{"n_layer": 18, "d_model": 256, "n_head": 4, "n_kv_head": 1, "head_dim": 64, "d_mlp": 704, "vocab_size": 559, "activation": "swiglu", "norm": "rmsnorm", "norm_place": "pre", "norm_eps": 1e-05, "positions": "rope", "rope_base": 10000.0, "rope_fraction": 1.0, "qk_norm": false, "attn_scale": 0.125, "bias": "qkv", "tie_embeddings": true, "parallel_block": false, "init": "uniform", "init_std_qkv": 0.0199, "init_std_o": 0.0, "init_std_up": 0.0199, "init_std_down": 0.0, "optimizer": "soap_variant", "lr": 0.00403, "lr_mult_up": 1.46, "beta1": 0.95, "beta2": 0.95, "lr_head": 0.0107, "grad_clip": 1.0, "warmup_steps": 200, "schedule": "wsd", "decay_fraction": 0.934, "decay_shape": "linear", "final_lr_fraction": 0.0, "batch_tokens": [65536, 131072, 262144], "seq_len": 256, "doc_mask": true, "train_tokens": 611000000, "steps": 4378, "dataset": "wikipedia_en"}
Each number is 128 + 24 x the weight over the matrix's rms, rounded and kept within 0 to 255. Layers, rows and columns count from 0. Numbers have three digits each.

# o: layer 4 attention output (transposed), 256x256, rms 0.157, rows 2-22,66-86,129-149,193-213, columns 0-127
# v: layer 4 attention value, 64x256, rms 0.129, rows 2-22, columns 0-127
o129:122152114121139107102121150095138106119125136144136133128148115112126124131113098124117132092120124094151147104073143160090148132135108138155120115141119091121127129106118175133149112146125176143101127116088155119165110161121131119119114144128146148107120115117142147139147127083140160154168111118109120155117130112109144119086132108127138124187156133162125103131108091126119087126140
o193:150141180098106143098109128136114118143152127166103162149148140128116092117112182143148145111101142082127161114116100095114123122086148150117149109150152095166131148092159110080102142081170116141134105138143085122100125108112095127119185144149122141115127107121090101115147152151097094125135118156158115144092092078157130106154148138080085127097145140150136145123148088117102105141125
v2:153167180147141083113127104123129143144100112155126135071113121113084166141124117158085125105143144128137113134145107116087083088135149135156126128134121131103121119132178134126098106124118174110142181104118164124140111086162157101091084090080145111158125139145132119090122148139117116115130116134095143160156111111122110132138087152134177130123119089113116145140173138146159153163160
o2:155111106092142147136119084120116128102145155118170119104088114130111111169127105126168116118115128162077138139143157109124156158123078120125140141147111142170124153165151154094165085106131152120108122127110155134166157163136129094138153180083126135119139133151152100124091120152144103075099120118138133124156163154145133151144079176119124104101164133123111100104101144168120142086163
o66:104117108166160184062146136111131131110084100180128134121198086173160091122140129106146159157143129093145163127134142127126134133140123134147138109129116083082135137140109120147150115136108185093167123098159095120124151115123126158148112119148120093145108124087120150113144105118131132175121133122126158116118082109049138106128152113139101184123117145103131109116116077123116135093124
o130:145165145087155111145130141098137136125108102074149122136104125087133142107079152138093089142136103106106146131076108107180109152117123152074114155123112136119116090107133099103097134131102058131106117155171100131128111134098128121133184151126136136069142114126157142135126127131106158128131118084121116133114157154125126132139134126146119120143147117121143135114153128097163092183107
o194:095080127120088114119124116160112157161149103113114111128129170125133149105150147123138075095144149147190115143160134145115124074131160107141122124113167106172159147086119123109143185121136080173116124153122130171088123121146130120133107101137120110116161122140100164176132145105131116122116112125115161133104099073110128126113149124123140111132113108162131145075133140079126141171157
v3:127131084101090123119130160103134128161128136169148141106158181188119162114140110152131061134122118138127121112096135107077133140149122143137082077120132087154124129118127116127132155098122136121141129090187149128154159130089186148118141140099120137103143148120129064123171192104137135121102106115160107187073135159157160151107147103119092168136121148090148132173093116123103132113139
o3:150098149084103116109094112139124143120172141113116137136134148138156141114126210109131151111113131110096138117123126133107122159116172139129126098142131106100135110129162164119127121115103114162129136189116136157091118127138102106116124162154141143119089118081117155100093086114125124123137105121130100142105168130125114079122139081102156113133117100115145133124142187142126109205154
o67:111107154111119165114116157136109145121103118134090156131071130124106070091121064094095152129148166146144124158141126126112121102101140144176093170120079156111118097174123144134100117099144142154115137116118128154133077106127121144139088128104115161182084117133146155176203103131152126156131129109110157104158129153136118081167091144093150103115123177145091174136109161177180157080115
o131:140186101185140102080202100103149112117146144142111112149146083086092121181130123149151121156111144153113130130174106082166117130141092127100143144150122124129117125129156090125094156111163114135169102080141112151095137156138128183135115147126148126115127173148133107070141134162076159127125153163131115160106133131136114156108143161136135134122149124120135131133084102093091106119115
o195:110104081159128114173120148144096120169090113085104137107165135129120172147161079162111108136142087160149123150129155134142131148156147115134113133103122130113167119151087109113156137132121143101143082122128098087152122110138153140121153092125134073096124113105089134161095163134153126159121142091107139136131093090099167113101114133150136162149117127145124129102149056091104131117075
v4:150121159145119130101129128139114103141153154110149097117126118140171114092162150116115110098106174119117115061122131134130144112133146112128139088137124133119114115144123138145129118123175101100107154137165151119089096115148133132120098143193116134143140129110128100085122176126073162107126074064150127128136153134113119108152139101119157133133121108172093121119126136145145109118172
o4:117098147142112103081103110096135137100121098150107152109107152145125121121166120140097124154118120092099182142169098136130094113132130131123162132140148173121149110138170078108122125127119122091141146144121110152151107106137128144103161163133173080149121105153103148118149128163125147169178078138108144111117108114124137117138121140168138095125139101108164082137133115150108073111116
o68:164111074136153111146142110142152108128105135059159152104151121112119104141163091139138147157131121155120116175100124110141105102128090155122110097119085089158104137107125117147128125100140148151144155117116138118099134136166138140138102105134168164131144143062101116147130127103124113152149183184143143136111147108116125088118143102133112118092129198130136136132133183147120152125159
o132:136127161151109123153089129148101113073116106150117122167121171153100153134121155097148187081132119144156171093112116115140160116148174164082129152118195115112123164131190129126156110120103155125104116138122140149109108136112118162136154128057080130087147130176117128143131146134146131140138122135168145148135080124108149150154149147123118118124121115136069170129153111084104135187115
o196:128156173152146119107126134105106151188129185101085137138112095097141099115129139125101110145151169136140124144121137131111135142119128110130113143158135127104136132094079164143114171128142116097135101154142107127146117176108150125150142138147109127114132135123141133135148145134099117111086152052099108101134191172154082114096082142083155148165127071152127098106119079141172138075146
v5:146200107151153128124152137137070122139159181144138135136127078120080119121105135141125105133111136088118122166130148127113124147115180120156100110125105148090123149106123177135133134117173092131112125107099132133151153113142165145116161153123118150088123125093128106124113137118111138095123149099107183107201144138123109121142145124124132124128118105165124136122139152077094127119148
o5:162085125130170126190144154153115113134139143112102114115132120171128088117174133126115101155122142099117116132175150150133097146168101140149104132131135145138176102146141145165117121111129131092124142120145120133133151128106171086171140137140140140181131166109127151139185130173161104101104150117095132126142173171139109195135177127114141097122134163140154123125092168116102135166142
o69:178145125125105147044124105123159080104113069133136145124147118131143148137201141111124132127108097143160116125119133121137142097109174156123128162110097146148119114120142139140172096156119136158154122119103166132109098097159126115125114133072155170121098100096083147134109123107133133119163054123139103097120107113119101117116135108093099171121139135115110121089149141160131149126099
o133:092126165144115112128154143127152101152120093106128145135098149106136147134088105079150139098123140108103132131085172102120077193151113094127121113144134127159124072119075111138094141102134140156070117151184147105134148134141120128103124155135067119071083136120102161131117151150093127138144134156138155130118105132114147124139107137146117137114100131101140147142139128112164111099095
o197:165146123123115114060104139136096183143145143140129113148082141108106116121055133117118142149138135169108102138179084138137130080134145124133151090104124112129134136145133111117117129124115137125100121180123099117123091118119117172096094139153179099097124109179113116151138107132103125119129186122139153106146155102118126092101118133121173139143123096099135130135146151139150131144128
v6:133129107079172169115109127157159116126101150136106101120047111119120089139120145140153136108175148151183157126152149117127108119091143161072116128087115137085089116125171119141089135171144146123114190147104129126150117095145130110118093128112112113123116133123108167143145142143124145124126148152136142150133144084117179144107113104129094181069126145113145111082137131121127154180114
o6:136126131154116111086128179150096144131123139154115113119138144183129133137179165139119122112118137136110119093143079113149141110131110071129127153144120093152117166127086121131117120122136147114135181145140117156129141083153119155143167130118142120120120126126148140146152124122122094128098122106117112157142129127133180142141096133107166132115113132131136170128114110103104081145119
o70:170120112137123097148149139144110125169144088124138101154133111130144107139122123125087132159129088125157182153143139109112112107123145114111122142139152133145111174117141121136116161126151125117119130097130100115118135123129148110137123148171129161143068147137141074143124146108132166126137103106173135134135086154106140143099159164162133110114127150135099098099108150145143166100134
o134:090117129115110181116104138113138114101116162124139148068155134134128213097095085123172122106159106093150089189111103129136091150161111150137132133147134167091152154121114118096154124161128119140149105110141138109146121161109091150116110116073164131168091098138162119128043113195176121124117107103118132094106136193139141072113145170140119104116111106146135129131155148148124080131158
o198:116146205115138130112129081086145110125115141146139144129121126093155090143114145115142148154105123120136105127094189149141124165124134120106151106116131136173146100110144135131095103112136095175146129120115146132101162085120119093091135125140131144120121119131083157117144122116095110135137124181138128094159145104076127165182125154116089118139161111125144168133143105116169202093109
v7:150121152126149139160116101099118114118124139128147127124151154142121135127121172129138150129103119113114127107168122106113138146154160178166160116112101150150107096125139112134121151128129117131154103136132136160121132134137124130140107127107152145153111151141106115156104101131086109117145095110105154159120112151142119114140114174097112116125065134128120127076169100152112096131099
o7:128080175113151169103108123107123146093124105096085121128132142148166090141126107117162155113143140122143152115143110165121153158131114166141092146126130139169112154150135127109101111154120089102158163161105093154134131135093120144155146117144111103130095131145126133149143150129151123113118132158130107163192181114150112143154114138125126120130151122096147132147145156093176080103149
o71:114109074159091141128144075112089125118132098159136105169155105105123139095086159143185113112118130121139119163111132144120105096176133117142103187113113152171132094118120114115159137188161127139131111108139133097101155113115110070102116106109115104129122098125114113109134144122128097178137102143122153134127086074138124107089121100140098149111136150131164090170143149126109154144091
o135:160161120122119134126135186139129108170119165124144154093098141120089181138127130165109126146121126118164117133096162147102112133054146152114199085110143102110142100123137150155136135122154146122093128103166093106117096128169113150151124105107158120137103095132154116108119088141133142111114129081128116109141133145100139126146116167141160151109114107142092158103113146116108138159139
o199:136111121091191094143116110148117151128149143107144111098139112156091161140150093136110135080104126111104098124136146094148134159094148115135098125124132135088110172128094128143149130118091149118125112146100178171159132110124166137128084135117149120116110151114138125132099125130120121139123125123118121136162149155095137133109075162110115133132119133117127137119117106125131138120128
v8:114113166112078134149172128133135210138130105067124156070137132115174078119100136143130105139157118082096103116169095143140136144135116129111148135137152135130097109130120134145133079127126160115127145164179119118138165139133130120105156143091093117139114136118121108092123146138118178101137110181127166132149137121101150161146156117146145091085103113164116127115163100113090115126137
o8:154159126143111078143149143186150117131136129164179139148191126118125138111123157141120146148169133107121122129105136158147136157148126137090115116107118151128149143115098099147140133154139149139135114104144146127161107131149168168172104114152121065105128109097110122135138120116148110090124104096094130102132117150089164164154117135162137147106106132146138144122135096125115144121113
o72:122124115132176126122118110123129151111126127132094121119138112150117097126162100091136136107116097110083143119156143152088067125085111100141113151126132120103117122102122129072149096157150123163161098134125123133130136150126132160115124148129157163126155121143136114122117113115120144107116144082161153120115092115155148139121136159146086120135133150124157115109104135124132145127138
o136:143136102141116176177138158099144132113153127166122107135103111117143136158123121112160151142118099130106119134144112102164138096164157159157162126154126110105160098087156157145107125129147135101132160127097115093100138108125118112135158115128119152104068096137149141145130132157058081166183128140148096133141109111136106132122171076114157063135162130108155153157128117148137129162121
o200:123103135110134129082095105096140147143133133135154124145120117107115128150128112140114127135110150154148119100142115110122155150075119128144119130126142127159097122140125130138112142070138128147142118124158152174110110133145143086125113121123133145136155181120139147099167109087151116121100097116069114134136163127136094103120131140108134196162110133167074121109136150131149099087105
v9:103119114082129126108128120134120120114136116148130156097119133143104094156148127161145171126148106101197137120096123174136106118127116121108146135118114173139142139139134102121138102162132141121088150161110121154124085150101183128123191169123136116121129138122155136137145114154154129157119147135131135140100120110121092157093148125115124122142138108137113153115123102164130080116156
o9:139126150142136143136119180102134152156127145100124188115138111136127108125129116139137124150101096110081079141133121142086137122145101155162092143131116128137107091128114137126120134116103164111106150139145129121097161120177106098092120188156148170109119112105148142104119127112066081137102101159151142114138119108150178130126124114115127174094095154131169120121113127111157124116111
o73:121121124145114122091127126176104150095149091150129120079149116164106153123108119114107100145118121115138164161112110127113123157135130136131134111103141118143150155112131095140145094128130113145155111156127156145135127147133128132114099103105113137147115150168147131155110090130173153103081143105137102133108125100079095161134131117131139112106103127161087132150146128125076126131146
o137:162110105119122114151096143121135121121142112132169134156112144085134116146147192063112085135148124093141151142143146157151145131118161144145116128155100116118132165142114086119156159156136108147121114104139113115110082118107147103159120125119141132159151117119123128142113115115129135114142139117108088150111142146157104140130147156115128122153144138127133141146156142092134112146114
o201:091156114111096174147174098117119104130146143141127105147149129157154128120130133162145176103161148086138126106133137098107093122110127116122130127137131108162142157132110174139097089069151108119139107112118103149122145117125097156152120138143118150139080129096125122144115151180152137193159148133141124126120074144140099087137139119132116120152162111112091147116094116147130141142162
v10:128125114142157130118097116093170132092158164133110136114096095119152103133116132137102097134109128167112164152113129116124179107122078178119086138135148166143173137107081133101152130153150130134129112113163161126100085103152116076104120098121112072119121147136117089116091127132179124075111168108088084091139123101133113168134115113166204128104066136115156134076104160131168121152079
o10:136138147098110126100144103135118116127121097128152179113087087138187167144126138098120098126089082087123147103170105141111124113112139133141116127136133123175138121115157098102146150161169135133116128146158141121124103129115096171096145133141117139123154124129094138141121137118094160135115145134135129149099076151110132102135104114111082171173130138079146121128162102099111122120153
o74:103086119127136121091113137106151129135161117117142088205129125170058121107091157137142143136137112165118122132150140109129136128145141102133112166128104114126100162100147149086172133132111132095134101127115135113134090136142130126166147111088161143139087126198133117117084075165168105128143105132124134078133110137115117140095134122147157112108152110132093161111152114096090113083147
o138:114132122130122124117137123112134142109128157153146162089156101106155141123151115129118120113157151142094156137097152165150090111158151129144105145139099112060103121110141149131098083106154093145149060127101109120143123111130178099127071137128131164120088155111109130165161139124084104127148140133181119139169154108151118117105193115116132134164177120124160119148090123149100134147136
o202:165140156127141141121137164141095128147124164105125090139136150107169104144140108151133129117126156129189146165148146120132117136123111139107158103149084155161181123137099130180103132110150167134140170130106135094126190113101132168088138170188132086117152139130119123087153107107125136114113096112119145120110162156146141148142113140139132131089133180164114125134141110128192152165109
v11:158150170139122115165130084126075122141133109113125127149140126174117151133159137143152175160114101110153118122119168098148122145117186080128131146138104142132166135126139170137122118116118131105121141137127152091145128178117135078132104117138140144089116124082091098127153128114114151147100125163122134161092123143149103134168120151150137143119135173148113129149076131179058125164128
o11:141113115124170118182103188174157105117134171106146115114103152145102098122113128146119093124119115121143121146123102135136146163111111110067124118096138146135075127139142120122091120122110137092113115116123124180137111112134111125113153155139158153170089140142109090108133094107191162101067125162158155111142142139161130147084116139125106148142144106079120131167124137111173124135097
o75:108126107111121155110119094125098165138128109147126119178116148082125149156133145128153141134181124130107131131138088081135107107094116126147139127144102096118121143123157090092172125121130151159180152131104123127120143123132114130140103154075109136117084088143142129121139157124111122151094122106173122138167121116074166125143097144173093114131147127129133097093122119115123143149146
o139:120136121098078150139150147107151115119111109115127123141133113116144105087158106125101143129138170149142150091110159151092097117103088162144123142131142127127133114142172120127124113091138108117103162100156113121174125129162159161089132118177152122131133126103144129165147160126112127146193101105099137111083143122154146127109171107127124105092125117148136169146101161136095104116175
o203:144107152114143090133117097092106109149150121167137156112154129118115096130124141082144090104111111088052085142104151123146164092145191170127092140135155146094170156119089134120154158166150113135149106180141116095079132135101127097158159118104106101119137109140132140118113150114101147145170172181093122117107126110119091102192124122102131128117153104112136102098102150103125174147069
v12:141128134137138141169121140125161141116139110129154141136148110174166146141108153168102142140114157113162130142093123119092121112116131126143116134086088108095131119082105147117091170141165111096118132113116137124089167147117138137158088113100157085080129116172105119130072117132133142122122200112139148087111120127114141140132105125143137139085163129109156146137127151124106105115144
o12:123119105108107149165117156102083130103133170112130139125111153149127099121130124122175185118133136132125130110164171116117144151111113150152136107135132145161140122146118167112104173105117129095150093131123117126116143128105145122096132112122146098131152146121094163110148147132137102122136121129104108136106123119161078101087183103189129127158096118132177135121136163130103170088136
o76:121105174157077080124081126137106128131084104144085127148120142178148140145088128092132132136141107119136151140105093163128104152124127085107132192127137137113122120106102161100153110182130145148091151128143117084128150150096124087174091133112163141170116115144138136123103153103135140171161131156137135131144136148133162143128134120116168116132115175101079115161169157097132169132102
o140:116132118105170140130138105173153124160152136097121140129130144127108130094128126175085137133121126175130114111102127125137146114154163113149094038151146107119138160121129092132138128108134175125073154118171128161168109144191149154103112103139091131135105118101140120164109114143113107085148102105101136121087149147132140138125140175097157152135154148152147132105087111177122132154160
o204:123109144145146176101158124117147123120148105163152100127139100058146151143122161116113061134083184059141115170134123117135132103129155183118137167114146124170135105149169124157142123120134105118107113119133150136147108090136114143154155154120123163157113135142113122101128126124095123101122141131189141139120148098068092100138095131161103126117125103095124128091129118103167064097111
v13:146067132106131147144067151098143092125123111141070127114144145112180152145091121172120146109155144119112129165105154120154128099141133128103124120113169147157120165135103131133127128109113100129098132133160128114149145129096132125157123153131131137106113100116107132188101094106112112109130152091128089175128091137142121148118131137142137193112116121148123124115095162132153134103102
o13:146131125128077114117181107116115121149128097119152116106075136113129157154155127109148140128131129121112149118120129147103151132138108108112135094147125129132122195119118159107120126137091163134108118128107136162127151139119089112117134128100151140107177091154129132125095139125170128106127161092142104125133124097115127126140171134128141113115115089147158127121120174124130180113119
o77:106136131170096117162150108173156111091133161129082100135122090125117117151093154154155111162191125127171104160167146120081143121127150138119122130115124134124155060140128129146121162103158090146159133135111093086096134126147126129143124143112159148104162148155131134141119109097163103154145126119130136110115125065113098147081126134115131130143117106108162119152143096142149096134162
o141:119138147114184136068115117115115151129140133142135111098170118132103137115124091129121141111084139112086082115159094205131121179077113144119147137123107153092124078146128096107121130082155145140127125094103139097131109139090150161134154100115160109124137158119142126077135133162116120106139107139110118119140154130170150136099146142135099146113146134159099160111138131121096155097126
o205:138127182115118140131111179100153113148139169086102172130153124132131103082145137148129153117086143112178135111064121084144137074109124104167151142157096080135098131135134130146131121132163144093141136180145115177160132114150132135138137129156108143113127115118098084159157108165151156134132112164117147146147114123132149099141117179110135143109130152077072092171146106134113103122127
v14:122150126092103158092124148129139126145103145141119150111125148125141154132131129138157134113093145097116118184137143136104149125152108141122095098133115164149100122100148149116112188138062063097148115124142110129140118136192131151121133121157142139087146118128103153123117097109108181153138117161128133117121121163182158118134085081139128107180123139158114113089160120105148113133135
o14:126128121116102116106133105129188117139161133143132121068141144120107118092174140158108152181136156140150144077121145135140136140119121116140122130127113106149126156107115122161092133141115082135112112161127117123127130123113146108078134144139138132133100134135109093118118135121126058189111142104137132119174126096153139128104147131109152127049135152091183102140107161117104114090145
o78:156113090132143113145053162091127149117151113155100141143146104135107130154122127120159112125124173153084126110130123088117118116127148165102157143138105125097075118195138088121137100135135165106096136159116158126103116126122152142148156103069115139158160107116138184112112116111164160098094108119082139139101154123123143086091083137104169131121139093133160160130116117145150110119103
o142:140103184104134142167132114137103144155093096066142144161100179128141134080123122116123144096139096121108132117143127132093128141085110143104118148132135152114136134120118128128130119134128142141150150134121128144150138132138124136181087097153139133091184080162129112144113093138131111134160165115162104150094081126145119159171125091105091108130160114168073120092161136109121149149131
o206:140151112136144139149148145175118129109096147119148120117123080122142131174106168126144120112137126115123128159121149092131122128114135145114159126131157124107124102109139112130153136155158127110169126114139130139109141094152130166115155165119149115097128193156131111164144175109132171110098105153121117085146170143113125166117107141154131118156108164155141145153131150134130137132147
v15:136155117141141139079109125115075126093130174166179100155170138182135123130162145113152139099089139090071177138149098102130176127107162130148137145144135153119173115156099158150174089101165111118137111112082107124130131130084121115080154140122113138096118151094157142104141135129103179122146067124096088106149143109112115123130160061121090120147133169114129115071157109134130136107160
o15:114114149150128130179099162129148145087106102134115155101149127059128158146118117082108131122146114131155137162159112161188108098144130120088122102137139143103176162182139137117149112127119138109118090105108132129112086093113097100108112098160163161175122114093113137105175093144097112130087098102110121149135119127156111134111150103162164101102107121147118138157163120112167111155140
o79:149116082119118099123118159167164099138107140060119181153172131158129146120147147112127160113111147121115144087112117048103157124115110127198114114125099105171092171086158111141121138115131100156114105141162144072087145144105151157110173174120118086129132123145122148116127183131117120110134166173135093156124171089112127096123110174088124127146183168119162110114114119102081147079174
o143:148162150143090130109113098138131163156152073137093132110113112136137126127106132125109136137082150149119111144155161130142111142111113111114162107139184137113110131031113107134121120139082105110103161130102119117128113131179136138152132133075131129075179151099085136125094150090137124135144128113115153095129143114169127146141117094182112123126075070101122147115142144128135116137090
o207:130144118109152112088129131124134093140126139130105103157099104134068121153124143183131081141178095141117139155099081199097135140109143129085159166122097156097135105103153147122138132096148190151116147161103135148132120154145134139148114135134116126110086114169157112158101079139159123124115142137101131126092101178131159137112115129115181127121100136136114146139108116145148168141143
v16:105137117152127130146128110181127155137143082131097130138133128171126170145106141095118164053132123159128116159139177094144068174173086160100126088117109126114128111153136093131134133112119128149064174134140107124122135091071159119091149132169110102103138153098134072148173156187108134165116105141171146101137133136114083172142129157160134101136120154105108161150130136153138107105147
o16:107139133113138132132068169121202130131127142128137075126102094116161117155121146150095134098132136095111118173119129141134140107153073139110140109129135205152136164163135166149121131096130121111170115096179111121134141172149150152186097128155139136144124161135133139126143143144138102090135092129100103144145135178141121113118105143129123125113148165174147190102116106092126156120164
o80:141135148145110114153157088104108141117128134147153134109119129132110132140134152157154141121144111149161120127132105153151129105139158050154139139138125126141127107120159100143095143103150161138165140123139140133120119165173097139133125181076146073132172121166151110124095158112140149125143147092147113144135100091113094135160130071140118062115105109117117118189142140130164126138122
o144:128132100133138126152150099117148091123127146143093109134126104119119101126128102097092131156152141144101150067109112105076180120140132136128124108116161100094148134089112128109147098121106090134119135174112133140106131127100111115112165092125105105097152121139121121120125098106164131123142143147125133114162102131109100111100140118113148168181167136125143111090111134115116104138157
o208:149142098127133126170143147139098162100121083120143155104128100108144160114111109121127101150121119156130114096097189104143112167103087139117138162145132087114106136129111112097113128131165148154107118139090134108138132134146119143100136129118167125150087137137087142100130144149172116136140117072114123092113135123128144169129142144132108120164098132146109112120182164161091130162098
v17:112081146123141154140150120154132135101101138142149084201114132123124113106079124123160111131152132180142120171112138136113095113132122148138120156137156131130134129099152119169105118058114127159152167102124133129121131105106119071159130138099120151116138133136153128120148142118117132123183137124170153175149118153129182161130139159095102163165109099136081161104153130115141136150132
o17:112137160170106122127155095121122139159162095112144157121130185113163087116074104130153106124109154137139125108120119124133162131151111146139122108151139129099104202112131115129141163100142127100140139167135133104175144138137098126150176156105165081116186127125129102119139166120128130133101165136106130132096163165119116151115159128139162141097155124110116066135154141111181127116155
o81:133110121087160114135157120168157150133139100102134149119109109136099104146184184105105115117104124136136151127105124130127125080129123141170145119144167099140134092092120158084096121146127133163118152114142151148118155154106100089157093130137108172128113066102092133141125126131126125161150107101129153145111117112121147118122187149089129118108097109070122124137091132053133098119168
o145:120134114127100126127179125091136097112161147104128049125122145116080167147140114127140175166126137127144135122130104102081152148092157134116089099093077110127150150152123126121128110128116084153168098116120130154102100141182144178079131147128109089146094174121124143127084082140118100147108137132098150114154133175134078176155052148172157121168114128150146103153150122182048165151155
o209:133130107135113156126092124138077121144092134138092149102091123150165145122104118140133102172126141147107105141138128117156158129145114129094124168141117150127106104160178096139164111097123113140097122110098129110189087113131116117133101084095117170082138135163141150133171122171136129125164150133123131128120125111116132129130139094179125093138132136147120127151185121182149134124135
v18:153153154159126128141142088095105108144116134170102131122146124099112108091129168112153134149138165087129134122123172138106080123123160125085143086114170110149131151128129119111110096127129123132121084125164138157161124087148149150083135130118108126130131101113196113122122094147142126169124084173095091137169161112160164151128133124111133157097116113105151119130172109115075129122110
o18:128121161121109164125126126141125130154135108117178113105155145143163112161156140131151161138160129105112131126136108110108144126101116121140172142125130116190131163102161142140113136151166095116120119145097113148102120096096095096133098104142141126098133130187085137116120121118142146112116144168094113121111104097139134107161128121121130150099126162098147125114099123122101165107099
o82:116140071122096144104167111124135153089144111141133108113127121140110148074147130088080092106089135153170088157127137099154098085108119106124063129102104170111145148120138084102117090113133136142106138101144165151120092183180132143129120093108120111172095132068129137088173128093113065164108143105156164147140119112092103103092129143160120114093175146163119091136125158135156114181137
o146:113115125152154121179153170130151139110118119104134135148164103119140142152111128120117160128147136157130120080128118123156123169189150125109122138104126089144157088151125113114118140180080121128128122130118127105158142105121163117167177173147173145079148155122127127164122160134145156129133124078122120114133108099177151151115142162182133130146070151175142149123147122109143114103166
o210:143150156122150082134100141105145110182148153146112132115103118106093128126121113151094155128115098122123123119134138170087115150153114165130125116116123133104088112120124119114103138109139146144114131110119131116115143153107196149088146141165101153149119140146166087145122113157126131128136142117110087137157165141112103115140092132111128105122133082113152133135143119152109101111111
v19:113138113120141103158142142137099131154134144093138129092166098116148111124157134148161159098149138137123132166082135118132101152137137146197145129109108123141148148151162109138107154083171148133170086129123127156135167144154126138096097149119147136159128106163146166087088165115105157100109134139167151164127123113142140159140132092152163100122106153120139121125121135092128113179120
o19:121106129106119141236087150140122148153153117148142114146138141137131117126167128137099113128106144155129129108126145141185114104113168114142094159118161127110117116143125137134142104144109147069132104128150139141152159114149132106146139086148146135080146129146145140138116126127131117149090158086104113125112153121134137114141159133076148135120105155155121133141098131126131139064082
o83:106162126144119140110124133125119142097169170139113122153159124093154110148134143100103098124125134143141140127150128120135141100118114154119163125110131160101144168140133113092182107138103133141107127112103101123134137159110129146128137132105108103089109181100124142127130101122096128147111128144139097138111111095109150149143125111160122095135131135115097140135141166142125133114121
o147:155120122159132118130133116098114172094131122137119134148137167171139120136114177123182117105127096158111122110104126127081132145110140116108135138113120120138122108093169123111125130112157118175128130205164059122110094105122084125127065165112089136122136141117109127133102090136165124128161142127162147109122124132126132128092116109085145125174097122063135132136093101112175151142095
o211:157113162084134114117180136155152110159111094109139103138114116137122162144118086134144149171164107119131142087119111119144136136159052109079145086171122095129151092103157099149112151161158130137125118109111159127141152111157146148135128111129144116160103108138121073151128176110132147143166104117130124125122141153081094140120086151128120112104115107187139095107154118151121098119158
v20:101114176099138116135087136129137163098124153122108131059104113143138067124143187184160114125139129135141106163151138122122110150141132148128100098103133107120126097100129139127115148191097092125157131105142138114128158105108183108116122086118140079130144115143080108105113128162125159162135128088080129120164128136159124124153141114127148066123116133125164115136136125139110069123126
o20:102173127103108119143116192085089146131147134152131119104125108112124088177132087154114115091136120116139140105162134109110150164129120132149128147119098099137106095149111105139123107139154133094128150153120141128141121151166112126151128143122125131124075139129144119099160111142113121104146137138099146099145115120118141090135175153130121133136108105115102115127155064132149165122113
o84:099080158147117104110114108128183136148165125149107101138147113149147140126149125124120126151087160132103147158144100138170113105139113069118168102129148129134135097116108145112129104095119122119094120134140107140111150138076150140146106130119140152173091112131156113145147129112121135173141150139118117141123153146125134109117137132093149154086124137136074126108111146122193124099143
o148:136131114136112121145152099154101112164104120100112133100145078125123160098131097189097167159140064142133128128124162131127162146116093126107099110164116129139126125148145176108145105123136118151104100135119106152162142110142117148140139103136120098077201124152137099151103165139120156106141144105178092169124113107156158110126118128120077134140151166124155115142149150083110147139155
o212:132131159136143139164148104127147127096140152115132139119101175142112124147097177106196105110132139110173169142087082111152084075106145122138162106126135145117137156088130097159115157145140145166114118111144179116100120129142101141113134167146122120121099107081077156087127128100147103164103073121129143152138119117133098196134109119151168115162111133142156199120121104115107136143127
v21:128150124107124125149112162099121108125133128071121166120095096164102146100074151163092089109143131157091173121072139119155143140092139158144120159152112139084116069122165111144112149120126120117145148134120109134133122116127115124126096088099152045130118137152139115122121107113171118109126156153169129101158122118155108101143113145081092110155141163148136123155133102180071152104159
o21:172128142130119147119079155132145142135159139128177162116167157122141067150124135126125119148124134152116101135154133141127146139109193151156108119115105168170130114129086152140092145122110134130194173094144110163122159131141113140124108138134139095136106131128144181144125136141111138084126133118100158132146127132149138115163106139203176148182131134139134141123130102117134133152116
o85:065122135118151122153110178138099170119106141116141098100164133140106136139160090160112108150133083157132113120159118110101127130119137082092140146106123128116139170158165120128130127115143121134088134129128113103128121115128133139137133115141170152123095091112132131128165134120128094164120182145137105127149147150095187123151157088116145115113160132120118125132123133133166091120127
o149:145127129116133135147116136099119111150119098141123118094091168117120145129120135153159157136118131082140129143122131121131085159100105142101115125160188086122122135110097117149129082121137126152124157112123170106108120157172100144107134148125119153113103126114151106081133084148105108123124078104178136134153116163119140120105122134135112132149109132124098113148125113134128139127103
o213:148119128153098126132152076145164080076119125104073088164131097132171171115104116096133133134105148121108158109124164134115151089133101146192129104121107129141139166082182140109127143164151148118137169137108129122123140138111135104097092117144126157164195124138072073133140156117130116155143092146110114129094138117163087137083132105113057141110155164135153119098149136134132094143146
v22:125106124126162115135120101167119170166159150123152166133124134136130102111129165121146135127118132086131110138107132150098109142147117163097099092158160173148079184107155109136158166164173114124115173108116114127145154124188122130132110137134092099080122114124101138196147151144143175132121072162109101130156072127144162129104176120113136127177141126115131112129149128153125114135129
o22:139156092130144122157154143173103109151088168151122196144138105108118107139128092139136110089078121127115121120142122114145122138112127132105129125125116142150171095152108141116124152088168152083120060112122130142138120114126060112120137116148117140144092149113132108092165137063138083096146149103150113164125095100142158164119114145139128132152097118158166121108113146150143153157100
o86:145131124159089144129106069118167110153133079152107123129102128153169133081128119134086115165163144136146093117125128131129110083127122120144141118145180108133113114100158140139124152093104152134133148099154111161126125133122116147135126152109102159141117086137130122162125152094119157140116104099089108092111097101130150097138135120142173137130185142127131130149140135077117173138133